config.toml
n_kv_head = 1
head_dim = 64
activation = "swiglu"
norm_eps = 1e-05
rope_fraction = 1.0
parallel_block = false
optimizer = "adamw"
lr = 0.0018
beta2 = 0.98
schedule = "wsd"
decay_fraction = 0.544
steps = 7386
dataset = "wikipedia_en"
Each number is 500 + 25 x the weight over its row's rms, rounded and kept within 0 to 999. Layers, rows and columns count from 0. Numbers have three digits each. The size before them is the row's rms in percent of the matrix's.

# layer 5 MLP up, 512x224, rms 0.0974, rows 39-59, columns 0-223
098:514508483518530506482526514475466505506492494476476521495500532469524461511518511506460476503567497498492500521513490453488487468474478487477455489503428470516471508543528497509489514524507470476452551527492464518508509418513471527513553510465528496457459470529490522475470520488490502501505484498461452513506531475459515514479504501495510483484497517499498496508494491474521566454496511518490491516531466487536488516463486495489483455518506512489520503521510515481441538473506493531500518470481520481463460510495492503535485471498536500474508535478504468450497531478490508494491471456503504437490490505506479521523488496514550501462480454527535532522472497491473503479511
100:505502477513522517489492508524466505543494507492510499496502543484490471530485498501483508465524462526507467515559475525529483482523567503502565505518572487520498517518531488513533502551483495512476516526427475505527484544510504475536519539481510459510491465464500486492468453494429497505474515449484497498477495518516497536496481519497513517525548501487489512433468506525526504489501513522524534509477489502499508484490432472536497539506473490460505529491526505508516518482539510481468510475514473469508533464512487545552485514506506553501496510502516470502467515510519467504466479491500482468527494484503491474515452530502518502465508497516495501492460497469482501471515
091:529456493540502529523523544486504545504514486509481521501476484486515464482493512517515452537546512473459494514562511472519465456528519504475522510491462515510511416499516484497464490498538522481466462490493503487532515472498487508541535474503507547488451517499506515502494497558484461514489527492479475492497514463473495501495454538553507555471471555478510510468535493511503515511494502496499507519515506490534482510495527491510459527523504460533497513489512515506503468465470502477480522470511517505539512522503543442522535513507499506515487506543511532527502483525489507522500524491489485516458491490493502505513449527460521514474512545475484451520493508467499530544516
098:551487481567538485483542525479538488553553511470486511483537468497508466504493507494511550537518475516496521513500482534549541522515494463481532478501523486478465457528514484478509487506539564488494507458505536472535503523493491499474451453521513470481508458497482523514492499512512513477523475502510494532499490503489523497509507519524498501495513523491512515505508510552471510508490495518458533485500490479498548510514496487562527488489495531493513477493486494479579504503504473514494502468545476484512486469521504482494496494522470478470481491507541507464535534552468509505473495501521471514506520522482483509495486490491469499554504531460552538497507556501484525508456
099:509496480501492471547481516496509515525530505502497485517454436460420488527514510480482448484478497477525496481523508528471533501498503491509514520531483487471494507561497463498499479485512482500494554503491496503516501496515468530474462483542500525476532476468442478474526475493524488476505492502508512535519467476529531515513502466451530514482510494489541463495496488548530480472494496504532555503531473500516532456498498504500533535496520469496505499484498470481518440519501454515462483548488512475500445540520518502487521478482463467488474514497529530460499545502471481501478510509495483517504534487538497551505507521515471475537521491485514518445526527507465488491510
103:515479481524494481500521499512530501537480470512506489499527531512533470521524472519460527494479477442507497511483544513511465508548475463517502538455443509537492521559503506468521512523487536482476455456542494519515505509493497502515496518486497516504531506459485515545467517510504477472468490470477529499529504476526530485466485526516522518512487518507538492504515530470487477470489521508510547499492530487502524478493478475476501519471498533507500516487541497470492496489495455502468523474511489461549459530488464527496494513496500514534553496464488521481438497495459515522500533471480506537505477507492469486491477542497465476491533510494426468481485465527483537541448
101:516485516520509495504481497511487493520504507511468471466506493515488482521474491513484512478508466521489473470530502475500521483507482488524487545492494522481447490468479491505487493500495504541459468434482508494496526448509482532487475451503543470507504520509512524542521512495505489473490523523516435511516476434525513525491496495470501503497460444473534461470510585530473482483478516512506502501541533503533512502527533536507475521502466488509503484483478504520475502498532534479490496496507540499517497520478455510528491523504418489494519550507493484453466495510484528505523482506513465529473454481518441514541484546500493506544503488514478488484478465450471525501524
105:506473467489483506538492507522511456470500515516478497570501477479482523474453455446469524536507505489490493499476543496473519508523537516531502491503549437503461549461543499482485489526509476487459454494474505500506541488516485484529484471527520510475483488504496483480514499488467491491502522495484529484480485520521483514480477522458504534483508544528524482467498517503505507503498492512508491499502509501512521501520504532499525492484494531507528499499516550518484499519500468506543455493503501500478513507503500485487535492524462501428500506517552495533471510531496482503485503525554503495455461529531474521534531472495518510481484516520481512559430508455540437516552
098:492496503501505515494505507570561489489519532456489511470478520514475501484481484473460483493503497455461495455500481488481499470513530517519536489524446471502466515458533472523489489548512499514504507547473511456525533486476479495440501498491512507484533479491499513484517522526495516512457473509503526465476521491485555509493517479459495515491517500432556481511486469515501518475518487502501507493496528487503547495518526495501510513492501492505474488507530530534484497471517457540483478493471510520488499537522498524494465470509443475466524464488475481518547552472524477458478525482494488528526497468514498464465457498518522489468442520508443509511491528474520535486519
095:467507499533503513498497419525498506509509466566477509447517518532494475542501502514567483484528524498528492497510511544524509455539517529491519463514495559466523503499473515512510516512480483488489510492535467444462479494503485530477484473441488499508487494513503465548489524507516510536516491475435474535516484507502476522484480493550514482519517510520438490511536489497510502504474487505504515534472508495489485497501534527475540492491533481519553533493505498499521495453471553525494476493474499556516541504498491518523477510462485504525472522497458540458510488513493510480486538478495535520476474507490500501454487504487510499525469510489519482507464498495488528459476
099:445481484530524509569471501532493508515504509478489489552464469450488489475454529468484509543459489430494477491486490496494484454500477498494490560506483529481498479474506504528469500514522517506478457468513509483472553496516507528463487467521541505476437506552505516501506492471530512503519525503474498521473505486542509458506497510464501481539510511504514488477490481497479477500498533508530497488530520508446506510526469483493455531522501501542498518513508508519503541478513492490542509512481495520481490503503499478534473526525513488522498512476572539543480535488523487531507490550505488510459467492505499525535440505535502510530457523506499502520544515503515532500497
094:442489484470483530534517522520426535535535480463541491542515508516518525511470498472509480471485487506547488495545508513489474475518514488499500492402476499498498522505513520507544467514474501553467519510506497494500480504513479510453485503529503460489528514509544545510534470527512503509468476527507513445525461512509468518514444509549495484501473499541498482496525463510530505502507506508498532459499519497510522452451511533482512508489525522475479453506496470493556509527488460514488504481526551454499532515463499502533511524515496484505483503473495521490484506484510526516491473472545467513483487499460488514515473492494496501491488493463529491515521470539492482480512
097:522499504505530540510513510519507441487518492488514524501505492534464512481535476491480556499502462465541515527555524534531503477492510494487477462515493469481461514498523522482482515487530552457503494499456487474519490529508492477474506535480476496514501526493453529494526493461494520486487498495512494457448497517539484501492495455472496472509526526514472542494513445495491507490471480485478504475535437502484454499545461520492544515565509488488527482481519536459516528502499508464503549494453510517476506490492472496502455502525535482470456518495522502493502487524511514534494503524547486493500573524548499524480506449490517499524464517526494502472497488501513500502533
102:512488492504485469496534492492510477532521459521480537506574486505471474469486518514521466517551467513496489499514545548444510515456474488490503539481528502500543518516503480472495512466504494482498534503468460551490520532528493523527501507516448496453524501492541500474504539539451536487501520519494508457537504524539499509496475553466527506492547489525541487500478479506517437477484506467488522485512510431459496495540486498533508498493508498483476500500516533518448504511501509493522504492477526514463522506481532485489466484534513504480460493473508503480471496506496518541569469477490480512476516511479534522489517507497486494555487507472525493515498520511480490538513
097:499494514491483470488495532451522509498505499523526502464495466483488498500498503509556515535475497518499515515514520537452502506462455492514508499503490478518459502484478501510517495524464466524534498515469483513535569496546472523518510526488540555503531500510437464499522486513487514521497471515485502500529520506528476527554554501478513500543480536505522525494528509536496445472524510507453533536526495526489494444496497476491537478510495551522488506489503481492518476529490478484489462488546426458487494493505491480519498486472499523489464503526496536492539488473479537538475514515491466528503522497491510525528502487514551502493488536498452514490490513519455495547542
105:542501510537542452464502487486462509486468505478509545485492495489540490477502571527522436477495516460506500520501507474490518497470539460507557481531528526526517494538556497468468473513458486454506489506499504517492517538488474508511465523519487474486474515525511514523492500480492492510534473490469501486505503492526500467477554515497488454502491485515480486522510517521507467497529489515506543536531488443481495525457463490489501550483507466502462449513539479499525485552495496503507557498544531453509522509500508484536505468501538505522500517470482502486512464534489471535516480494515505505499516510489466520523490489479502500516548519489536534517501486539545493505525
100:526498491494512525499497497506493528504529521508524470538517478479520554476524442517495481473530472456524478523553531529522503522478484486502513519543541503490532523467466483495503464482459499514564519514494452483493505530484502454453559527516525519474505498498505430488459533529529523515495529514536464533489513542502479536500528516496493495508485513462479530513522531475526508510454499501513522517488516519487516508521543512518490537530527504524503548494484513419521469485458468501521474503458510522504539532505548503448525490493519466526497497517491516523509467487511512519518483508553489481509493493476487531484490480482497511490497481500481544483504479500520492478472
106:467509535497512466489484501501537538493490506494514503545509532487502531544498501563466486503500483493507509517488510467468476530485510471517461507514488500442465556492482517504499477464525497533492513505513490509502561469472471538453500554520504512537503493475501479515475484534515535494522488478499513532454491502470491514503477521509474500514451528513504513451480504482472505533515471469488510510497473539521446497483533538472487488478527484516431513494514512518509578514462512502502459476466503484508501477488519530507500510467487480456476474479479515508438488495499506531503507513495539480494481463562504511485479480447527507488493513494455503498523503458499459472473
104:495503485471513504477492500519498496496531542481488481471473508461500433520536498481507490490483501550490486472496482457509523502507539530524477499498452468517508516486522469456551478478517478482501523465532482513533489511502468497499462490512470494456476432501490475480479531498484515515557489478508529530517481529481525503506509510538515475491481571464497495463530524487465446525507521502523549494524511478479507493510479504464542434469488466505426483514499508469454496533524427505487509476470528519515492532501511480530487500497506506542521510520518470499496495499460469479501502454497465447525508504506496470491513473495509509477496512491519485497510521529464485489496
095:489535491479528534509510504516463487443475498479476511501495481498529505493488529515505515493542499443498488505449490440481536496494520474507498515482482506495520521472510500490491474459499444466544494525516536552527521537528508525538496473535501476496537519484523471502450470522494536458525485466494492499489495522504532492482505505463498525491547510518514475507476484506529497538473491470531526462497520419510474478514437522501510463502521519502478525527514494489535451503544470509449469490538493482525461496462508480536492514521487481471512518514506516500509532539489476526522514502487470509509498481494534476500505507501526529554465463544523489458530481465509488490506
105:540514485538508516479497495505509481486426505492498526479495482504482522526484480485464498487480483494541482502504488493491475491491499473482523551491473460541508511507516519471505483540535495488492468564490530537494501432486523497502507501479508463465507498512487520480511497517508555514470494549473511511520501502508527533522527471445467498499476500481477486512464470454519540445504466517479523502508521510538520471494422451468482532529549461450546482523476500481503492498528500522500545462477503520484484489515504494482513461474507495455542521478542494481502550502520488475482537506487527507480521489504487514541520537500515471495494538519471484487450498507483522506500
# layer 5 MLP down (transposed), 512x224, rms 0.0922, rows 39-59, columns 0-223
096:506504485503482489504509447503503501510506501470525503488529507483469552478481523549522489532515519515457505497536458514548506461500483487510505465492520508487476507508478525493568517526546477480468460474468489480538541522462478547451530486532485504506478458443481514508482525497465520478504464495512491457494498497465509497492485487524536503469485513513500490489491473502474521486507508485467530514501531488546497471505537540532509468476481515509457471443469483490469497483515542459455498541485521528532508490520491498477523479518517489498486534520488471521494510540527523504519499509466477489480488563430487478525506529460503518484526477489486486526516547501514472537500
100:545494519513505513487488509532489533512489535464490496506490521509495475503472465498489527557479491501468501532502482506488483513514497512506540470510496490515476489518508502513489531520495500492433546490514528553484518536555530482527519519509506442504519505497509443526498521477510492499471491488521495431508532473517542498466484508510502482519474524517479495539538451523563530500488502504458456491454491483510540604496514488479506514522484512492492449503490483486481507457520492443504472450495483515496478508502457481492487486462500510492479512508510508476527531491501500521534493442495528510535508474494490514494537506497505542492513476466514559502484499516507544516523
093:522479499490500486502506517503507519442508501489511455519496469501507520487482532526523490505508494509487479527513490528519543485505476529515508530478486532503503531521464466490533458482534499508536475478459532471508546532500474483490470499482490495474529471482487467463515494473504535503522503493510494495447494494476502499498544508483501503570463477515506471473488475489487508530497505512457485525510544481516530513477543488547534448494518486481520488477462510528510525523477476475479532512498473497494475526517501535500517547543520481436504474484464493520505514508524495508461506477460469511510499634511526534538506517494488502516450478485507519509467520508515480510510
100:533573488482551480497499487522471527513480498468495497488508499537472531503436517485553513480482558509488512517477505526485473508460459480487495511517499513512515518451514509527515440495489523466511528536482493501495467526516513510510545523481479494520534505500558519478516489463497501493548495503499474479501545511486507473468492493507429505508485539465467518511491502503519524465495449528545473493482489533494497471482526505466462494540507495495520481554502502487517500466522496561532500507508491498507553476471475492524547471505525513498494549515483512523487485490508510496516523504478494544558491531491451466519508486506487536495501466492479485477537511498532538523503
100:534477458508479488476616477514531504504486547524489452479515532510545523523483522503513533552498499470504498536493488510474518493480503465515507520467515495515513507470523485495483486489508478521446479497516547490498471485508512476487479478521527538493456498511501519495480544525489535456486489498501522499523509519470514508490480526512529515533465513507522490496495492453501460515509500502513495509502521509546487548532531475522500531478487522513517416489527508537508513484527497509532512477503494467539489506500487479441529523546481435493509495470509474509518466547505520476522493505486495517516481528437511527493456494500513493484472517458506483539502485538487495490505
100:460508467497511502469521483470512505503477483475478478508495525471542514492493479491529500477524473558463567499489509483534524459457481470522525484522493491510469473515489475489498524495481501491551520548555486473509469472495497520534492497507527487506473500505494475512502538497487468517479488462489490531531507512514510495558520531516507491540504491508482548489522503472484501474505552503477559472522512493480515429521530482491520484552500467523459493533525476494483506506432494484491531540521525541519520490492447531456524528509460465529455483526465502497521520488522521515487500468501494473466484486521506518500491528504523486475503543529520526534478491540485513483488
102:529497508493519509509559532508487468485455439540509521453464480513490520493483514505556470515526493525466493500488460516503502540528475541487499518516477494474531476451497516506465443505466492507490476494483494500507476471473475525516507476471498517510473474521483498524505537518507491516475542501521541509481500488492471515519491474501515509533542491472496519454523516514513527539524517508500514510517507548529505467504480515507503500515459534457543470461503485518518507541463484525495460522494509457522484480482498479500494525459489526467548524479551428508468481521477555507504480461530486492479517533497474503536478470531496483496510454474504492505543451483517488492523
104:527508503498495504528503520510512476513514517462503509541506525481451525477504498537527511493534528443453447513491549504487497484527527492494480474438536478485497499503495505494517467528499487517485465517437518493495491488508542511491511527522482483486480476501481525468505509466462486485473542551490506504471512480508522507506512501496473499492475534559485471474513465486552478505470506481501536483490490497453515447535497450522553537488499473506480469465549504486496525531500503518527492465480497489480519514511515514506505466511497452485528517500496439491505492501507540468511499514489464513464508575504534519479462507515479529525433495505497476497489484465499450535486
099:503542499460512489484461497493453489522527513533484503453524458502502497518494529482456543449496537483569516534502514504537489507519484531542477445507547507517508499519479504506510535518504541486473489493479527499512499515458517499502462523519532514497548499522528493563494477509532495488493498486552540484451450456510509500504476518540480489522474483543447486503566513463494508473494481494492506508499470540501431570470508505493477496491541491508533497488500493529548501480476538490509506486499517493494489494512492537484494504481516511499500539485469424480495493510501511511490490503496488486502489507519477462476473501490501538496520485503497514502539460520475526483487
097:469525483486528477492467497454475493484491463490493486507542493512507488513520467463533543549500498495491500543525500502530481478440504515463476499516496500511525484551514508510480416445485484465478513529542499472496459514490485464475492495456494472474505510515470501500501506496504535498515491462476500551518458500487505494504471503458459492463503479491517503528503550537510508524470492541536510537471489526459520439496500542498476496506498502531482514497469493537541511483514423527486531487508472483489494527500477523540470528487503472498499532509527500458486510467469512491464499461537471487499473541477504544508509481490496489518496490491498482516518476513537495458469
101:528500501502518500505417451509478497506503536521486505529498498483493450482502499471522548491488527472460483495425437505512501528518460541491487502476515443471513508517507551479462528500478483512500482464449512525479460473492457482497485456503522458500488479515481498507525506491508478493454483480502538530486486488509472467514519512492508511514531537525546505480478465492500527483527557455494510490485506519503505497523502531507486518476454504505499496489523484492502508495498486459525526507528535493516553473523465503498480510456487519542529484464524503479466475528497495494501513523507492484524544550517505505510491525517452499511452515488476432499498472467484479503522
094:461483486493521519445519486513500520514509474502489485463503478488494548546511495546502509510516525535514486483470475478502493518541482505499508496532515495501489486476497527509493513492486519485499510501510523495476465477486514514542480500463530533480507510510480531510446510530519498513514477508498497520496503426505509490480515487471473466501514449477543506484496503494469489446534530506505475477494494470500477533494486505483505457486463518518492495459502482535500484520461501499524532526518510461514467443538567508484497503496500501494516537477470477480487517516503511531491528531488503448487514631501515479511477496485524501496497491553542579516512546472497521493509
098:466481544489517471478539511508499524489484477529501472490475502510503502491486495527505489532498482500487477512515442475481497459509476510483464577506482469505513519503516510549488543462485504528486444482509489518481518489491492541517520532514521509518469512501461498478456550479496518491527463537482511466500501477520476475478520512514493532499551529525524498454485513533503525542517500521502526508518488439540531475515499525502505471468482566477480463532466508512454512529484499524493509497529517479506533484539450466461486489551500508497484463496508511520506511460483501463510480484510512483469501466465490429529514510481501472482520543519502515533469479516527472535490
097:467518488510524532503471477488524512509484470523498467521509516523488432506497557532465489525459475513526489490496527503512490522488490466557513529480498536485476500501516497475481473491534522522489472477528477515479518514461523481547514526478527452510492486468505499487524509504490465511486507504496502515509518463519475504509483488471466480504510501505532510545444534501494482461541505507507488503513476479545532569495484500465538479542517496521466521526506469493531509503507469460505505496500495511507495497496511511517496496502511525489492510545472495511469528458460508510522558564474512518456458447456485526471519524526502525499529519486496513514422452490526540466523
100:490512502471504542522507542466484503510528563498524545515474515499478466475436502479463494476499524475494545491525529484478499539540478449488472508480452490509517492526514479476536499481454512525505537477491511502520478499477495504501500540486505526508521470461482453485498529463490519470480520501495500511468521536504487508492480482512491509499548519465494560481486476510488474526521469482490527530465516459492495488493495509489481506470507465515499473516563500477550498468516499439435527481506502511489517501486487493522490451494476501513532527500477469509497460519503534515455511542495487534505456557497455516533498501547483519491492496505478487489543547474486505529493
109:541529447527484492550525475494518467500536426494515519518506506490496469475477514473476515498508513452508470509472588450517476519485466523500488485492514500519508512503512453518510480509505477495481522503547468467478489524525518507476572496506493487482455533491514536491500509516517486510472470448544527512494488465496495530500488524511478511493523505512459490482537488492517569499531468522488506456505512531514491498473491526474482505495480497511477539516552516492496478474477468459529495504458507518500498548487482461462525512521522478494527507499465513462527484502533530497507514523509492553512557488493517533491488454460512482507470491492467495478516501488517519491508
099:509472505490493510522539485497504502531559484477500500472499516499476489499534508499510477478468540501436508497525532527483480504513508474513479484484488486447532503518518467510497475471484478491528469500522537481506483521427492469485481509492508512492494492471499506524487484499504496496482564510525508513468485468470522501475483503501495545472516516517490534462470490526495473479492495501494503514537477453452495438512464497563461563523478503507461553574456515469495474488492460507488511520487493472523529486494552473467500524473498514505478496511480505490474470484482549518507528484483489494501532425477460511515518508538494502476524530472529502512502487463524490457496
102:529535489517468502503483478468551483455472491521495488486538528486514495497503502536488509445525502480515522525508492488471516546509496465495525494509530481477506534514486459487479494486525476521483506512496492450518499515469544475524509507475507515517541506486488532516478499482516505492480500550546488532492536484517485485473502525519426565534544485506502491508535499466459524522493476476475515512437480487497527476507494513455493524484484480486526521479524518475507513488498583523466495507458511468510495486513452514520465493449484466482495530533430504502468526488491503494526512545447499540498500510504494525483503499501502499454473506497464524484504490528489515534454
102:502570461464510479529491470527469560517483445563507520459500512452497491496493514495508504497472476509539541462521510477486500527481476492518520512498532507487511475495520461466491518463499501459516533482511490506524511477485512480498516476479480456524484484450492490517519496478527499535498506480532498491501488481523539506476479568498547485504526503514477475482511511532489530459521518481551511473522508542503465452513498478502490465508505496514452488512476481460493487504497480514501479450483510493473498509461511482524514458528509452523498511476458508501514518513526501450513513484491533485493474586528507494547519473495481511479465488485537506518501489527524457528504
097:506512480518499498547427526526499482552534528525550493496454531478520512480487509504482517536497462516523499496471488478520509467528472522515499475515488504509479518547515539491527525475528469498502489476510509487526493470498478496493477542515508516527468514482508470497485493453526493502478506466480514486524494494489476525471535515514502464514558543529509482500481498478527491484473516480475473515474509482462511526523467466475494499502476499560469462490518502524470473457518474511525516484499474476512496501463511470474468515554510486488522497524563472529476531523483524494479463520501459479531500560538528484500528498455565488507498516477474444541484469501466506505498
104:501471482497520489474515528473524481502498563464495480538457469547518475498488514478556544484530492501498505465514561503507492432496492507506511521552433498526484495481454517456496521492488481488462512459482511497518509508488527516503523507480464493478509474497515503486518492505535544448457503491505510514530502532525521508552547495514526490473494517501550502457497476526512465495505504469438485497502508499474540513487521515506485500524498545480476482429512521504517511506472526494480512497513494475533498481530485521486505480504522475485500468489502472472511487539522480475499506519506446491472505498504455512498482528476521488506448510464570453489475519508463508499491
# layer 5 MLP gate, 512x224, rms 0.103, rows 40-60, columns 0-223
093:545495511533555527514493529531500486502511490472494542555514531447507436516468499500485516521481463544478486524535488502576504470508508518498564497496495462505474509529492524507513483470497503475455573468529481501541462482494501513513502469498469533501481476482544484493550483487481476491536500503480499505460528498515551547473500509525456480489497498494514496489486461436542493469505493502487481498481484490513522471579471474505511505523519449477504526502503495506533516529490531525461541522507501500502490483448490515525481454533469505480521519506490479494491496502511502512485513508489497475502511499496563527523492499525530481467504520513497502514480501513484497487508
093:497532545516504514471481473510488478499481475505541503512501505545490498506499539525506506477545512538480504506480516467516477526467470495531467499493479489506504540530487489526531494513459460481509483513533452501502525508496480527479470474507469464462518481468512403489579518449549498501508500540497500524486496499509484498497481501501465500488493508550485500460539478430494500529545481473494487468452509504525543486531531524508504490462495501519479497507536487501493510510523428471531497500509460541468467501518464513491529483498528488503489517479480503478483507500523495490490505495497505481550513507492496498468518515500460486530550476483495451474531534508530469510481
091:500518511514545536501469476545467470493481527470490508495562519488488509510512440477497538496554484512506517503458481463517486513520536510554528507484507507471525498487484533508484497472481453503472492503465496472514468505465498494498517523458474496533461506480543483533501473514502507465546541479487515522488522519503545501517510464524463485509499545465498523524496485519493549511491470482455519531522485493511487499481521538500481481528528447512513496457498508469539530522517514509478530487519530495498511505482497506514535518486506531463461566520499539509475471518485478499502489490489487483526534517481462492506560497502543495502517461537506476482482453507507546509562
095:466528503518525509520560510449515492524521479555448514542519506497491506507480527517512512546550530475489515504471528469481543525480481490494493483489483449496520515516531509533518462498482515503510467475534462487534522501493503435521496493499510502482511538489538551456512500496495475489473510532474514494526527501519495514501496509546565499473534517525504505507531522506490537499506479519493516501493489504515485507554479492494467551447490534508507462491475460531485509499521510490519481479479471523526487520551466465571495490553518502498490497489489533472569503496463513506511525484517532533485460519511503516527513485477553512505493524494521532496475493515479517526481
104:479515520490528526453505488538504523477498508497501488477535530526522528483463479502545508510552483513506541462479504525518538464492510487504536507508493522511528486525513518489552441447506507533485539494528464451473510501449480463490530497522500507490515523488508534497496501473501490456472519474502486536497505523507468495574534475498507473558479536517495544562496506527487514515496487445480530510504492524502485510541521473491520470461512475496477497447511490472497525519480509458534489493474527503566504492524491536522503485532461479530483508507475532465590481530499507512501491482507506524490489538485489507523516490505504495522509529488537507516484497518473503510508
099:492520486513511514518538505483459499504511480539479480462490499504540543494481489496485502491483456491543506485487502468476534483472458527520486490526500448536478510462538519488509497444511493534564510520482483481518484483540497464458523507470453460508491524466468477501522491491438520509505472444511518485504505520518481523501517494534467522512474492531528515509496497505465467418467508481460518513466481479496536480440538477479517499492497496509483514496543544483521532481502492497488454464551510464487514529500494554513498490502487490495466477531525534475502495463547518523467486503475508509533488504524461542486518478497482489510507521511518483514515493458528490497511
102:521511476556519512478530501499477538517481462475506452479504560507488460507485507519502498479467470518505523465552517512502483497501447494495513531480473488474561481517484551525528483496511477504510511492502531497531482506486459526460483529473485536491467483507518484436518502448501518490499483498502524483493534513522502506500493480515461493509439485492527535475490469517541513481470533509517523520500504500544496395489492489513475527526548487534518491499468486531495529490546484526466508541512498503504497510522494568548475492517499486502506499472472506462503501474484494501497478488477464493514509504520479489500486517475510535482470482467500494511499514465443552499480
097:493502462467479467532517517575544496529466507545516449493496454520474472479548474498468540484490486523539461519460536482497487538483506526513508492481473493490535515488493499484470517477499495494520492497523484472474491549466521487476522516490445493468517445481498481486523544525466500513492498553504466497518516488514538494548512522550464493508506501492503498520519515488493476504509504516459510511499498489513481504495503479500524472472560475535497488486481523508488513442484530486520531497543492505522500505486453558528512491503524518501501493475443518511499522489496482477489453465540510533520458493541490481484494499526478546466474504503451497498514463540504517466512
098:547508475501516487429524485500507486521471495455490535551503465483472523470508479531491506549508482492469514500480505515457504517488512478490479525522477488517531515540532466511488449493521506500489505495503533494511485500506487457500498529511517508479470565534490518436539494502476514463494503512560530481492488489516536529496501504501506469501500518519522526540475475523471506497506504543494510515497502499492497459531504459525482495526529447523525481531463520516537514532536466521486493495505502477546479547554501522513528448528492432487509480488506513529500477490479486506492497470484466505495533534479463545544531462520469514459489505457492518501511486505467528502519
098:521522461492493485512514515514494514465534454548496528529510530504475508548505457495454485506502503550487507518482500523510523482520485526521503472496510501508479527519478555516471481511515487555528478509504501459533462526556517510491493524521487549517486495499492507503482502516491428487541507487493511470521500540525540459523472463487512546512494528482491528516495533481520478459506487502470469497512520573478504484454521498517475460479517477506494492505510505505528533474538502502519516533497430481483555497490536525504514497476474528489514467513476512509475468452507528501457498470503462499520529501516474501514496467481528551499513468447519468513543481490492480519494
092:506480491489512459459472477455521512491524495502522475468473492481547537555487533484527487500485491547536524498451470496483534527501477524526533489483542508521486479516478523529497513459519486506522521481503436481494518507516535504489493492502497474528516539530492511509482519548483471514476501472512517474488485452489501502523494500484496514504473475515523501498550544490511464505487519539536456515504507515489512483502506495527482546530495571504493514472475495523487486521512514514465523516508481451551473486521497544443489492478488546511504513525492498515457475518516546503510540471501499481498506517485474456541555494500477508543447498482544482532489508515517448523530
091:467487553506521508482474489499512479507518510502497482494488511509492502511487456538495510519508485477513495482459472485513521495519468517454551524535533532495549533508507475470528514482513507520482496480544520537536484520512533533471490503481495493545512493515464452469508465507493449487463489516488517514486494500491442530490466477486512515510536464532513507528529500509502516523529530488479511512472509522554516520542539516508498522486515510511507487454467565454514508493518504501492497548474481549509549480477435520520539508488469505484525447540476471501485556493514503493474528482512486536452525516522534517449500528494506503513479510523507461482488477512514503448518
104:512515539471478509509488494530520507507502497499508525496490540500445499478464442479515497521496544524539517508502522558492514508476497517512502508517493499497480506540463530438475484482472481543511522502491518537459483525484440508482544520481494526525492481469506481477509516487499544516511486481502480492497520504550524454528503541482505482470477509540447493478463515482528505529481494474502500498493528474493531494539543505507565446501513501495560531498495534505510501512498507485522543477481526505439556499482523560479474499491509530416475512485538492464491494530518508526518482493526482525527497535528512517469498502469543505527503475493500493502513498518506488493489
094:503547496504535561513508548505484474495464461480505505530453530463491531515549552516436541475488502470461529521506555490509539506534500492488475505500506509505505525486490478499496477457503482495485519470532515497490440503442463454495500527521458469472480488463509501497511531449488533459503505463510473505462536523476539486481508480491486477507522542495432489506504517461467521497503493452491524479490509514515467505496491470477499484494530462527494532511540467477486506531500478501493469480476504490497472509515509505524488458548510468498501492485524473487518458494501457498512475512466516531502461498548522510492497512517475502493525477481524492465510507467468495498497
107:522499504502503537443511510512483545531480510477479503436479505499487500540536513510503541543506512489535483554529491493495519496510536516494481494502502482525511513514490536482483508497505521488459492542519534485536473467480545495480471521504503486542491492496493518499501486478457530446496507479481492470480519534537508512509463483538493529496488568480514530501446502556513474476475475525464492492509487483547496486516458493493468469505500482508534481454480528495547544489456496544481496468541504492513494500505475515552456470489485545534444488508504478478470482475457512530491482499520515506484463502494469502504486496498516554484520545500475513510546506531531508517514
099:552471531481526495472496497470458550542478489469486459448517459480488517509479480495508461533493492493506474524484504478452502506504526529532514505509493515481551530514472565525480504504452475523506502500516501509486474482442517490524526477500494477484524504488483507487500480500524537503475527529502533403473526520514519486474481511511494520502471516503502476492518491445522480490497490517505483481476519490479514489457501480487520556550472500486525540517516534459491501519468505532479487490485468510528516509577547520491471489491539514504501510511515522515452503501470503513499492491517542567521474499501493489482434503512507504525532497492507515514539504503525478505470
106:491519496500491551515483535504482471506497459494493497495512536507455503444532475497522540476523533509521502541503483556517511543515535488489453475498483543475499491473465516534520522484481491492503469479485484500523468549484514514525507526504519474494501523477523519495510517460520495483503501518476466500464508496555476547488530515470460542526488510475502539550458464536493485508460517477483527551502521484494492485503532518504500465524523499497510492512489475512535472495495465533456470506465494490505524537523522521483503503481430494489477439485502528504533495501482499551480503466476497538528518491496482485510494531469559483505489522521484523532508501504427501460520
106:520529462538494532509500504480490511459502465486509497483481500516502500482504541488528517470543490514539489538494539486491474562540540512501526534471525481510484525521491534480474490537512527513496502497490490426481514450441506490479480465470507524479522482464515507495561523519527533495495512521517494486533497520567519460477468501508487485499500528523472491564517482501528466490514497500503516538462481535482470451507500498455488512523495485497559546466481528559492535497547521543513466474523528507497475474508532485472518468489503489488512508535494532512521489487542504510498498492494510494529464529498526516473499461487471502492479498502523524515513511497485505522550
093:484538495473514526486510487438474510526493486491464522506472501546532533523487485513495502510482517506524504482520519461523472495480494517509505522489439510501506474470459538457471491509490498521494535498522439525470467476505472494471515541467460530503534503482456468505508521492494514489452485538489516479523465537492467519504504474522520505455459465537505513450466542493503438508535527517533506463530507520530480445505509489494501513532501520466490505504523520493485504440536492532508500512436508496494480465529533524502527535517487537496505461481464454502524512491533519520468485497504503520500434487533488504476504488497488488480481470507506513468482519535477504475494
100:516496539492506526446504529464532507486517497504495521479480497523509484481463488529518502477516516532562484470499516529522483518530513504470499487445454491504503521483498529494517503477498505526502471512505536463513477508488514524494475508521547512484462536433489477495527476503494539501493496456509505523489483512572490497492486503574509484497554520567494517492514488472430535518520504481475512483469479467491476509523526496538503490531499463574516485472517507528491511507460426538508524470474507536455513495527468526487520507511483489506476507499520486508451506493474526530497520530462469512499493534508494474497501499465505539524496493496485528535493497511467482509488
097:513549491511492509518543500524477490515525486559493497496559510505484512483500481502497547504469474544542513541497560470502486501483525474492488524482494475478523530492503504490487501515523496495521489528481471491523482509487487485517522499495525466488524486508541506488548519521480556475537504516490483470459539532498541511468514521479466520512506515521465527493464514514537467477481464486535535524511531516481452474505525508487525478457566522516506473475488512539521561511507517456524525480538468515473537472516537541483474478489515477499460454521465496496516504519477523525471483473535470501532469498522480498482521491478512522481528499516473494564545511506506473503516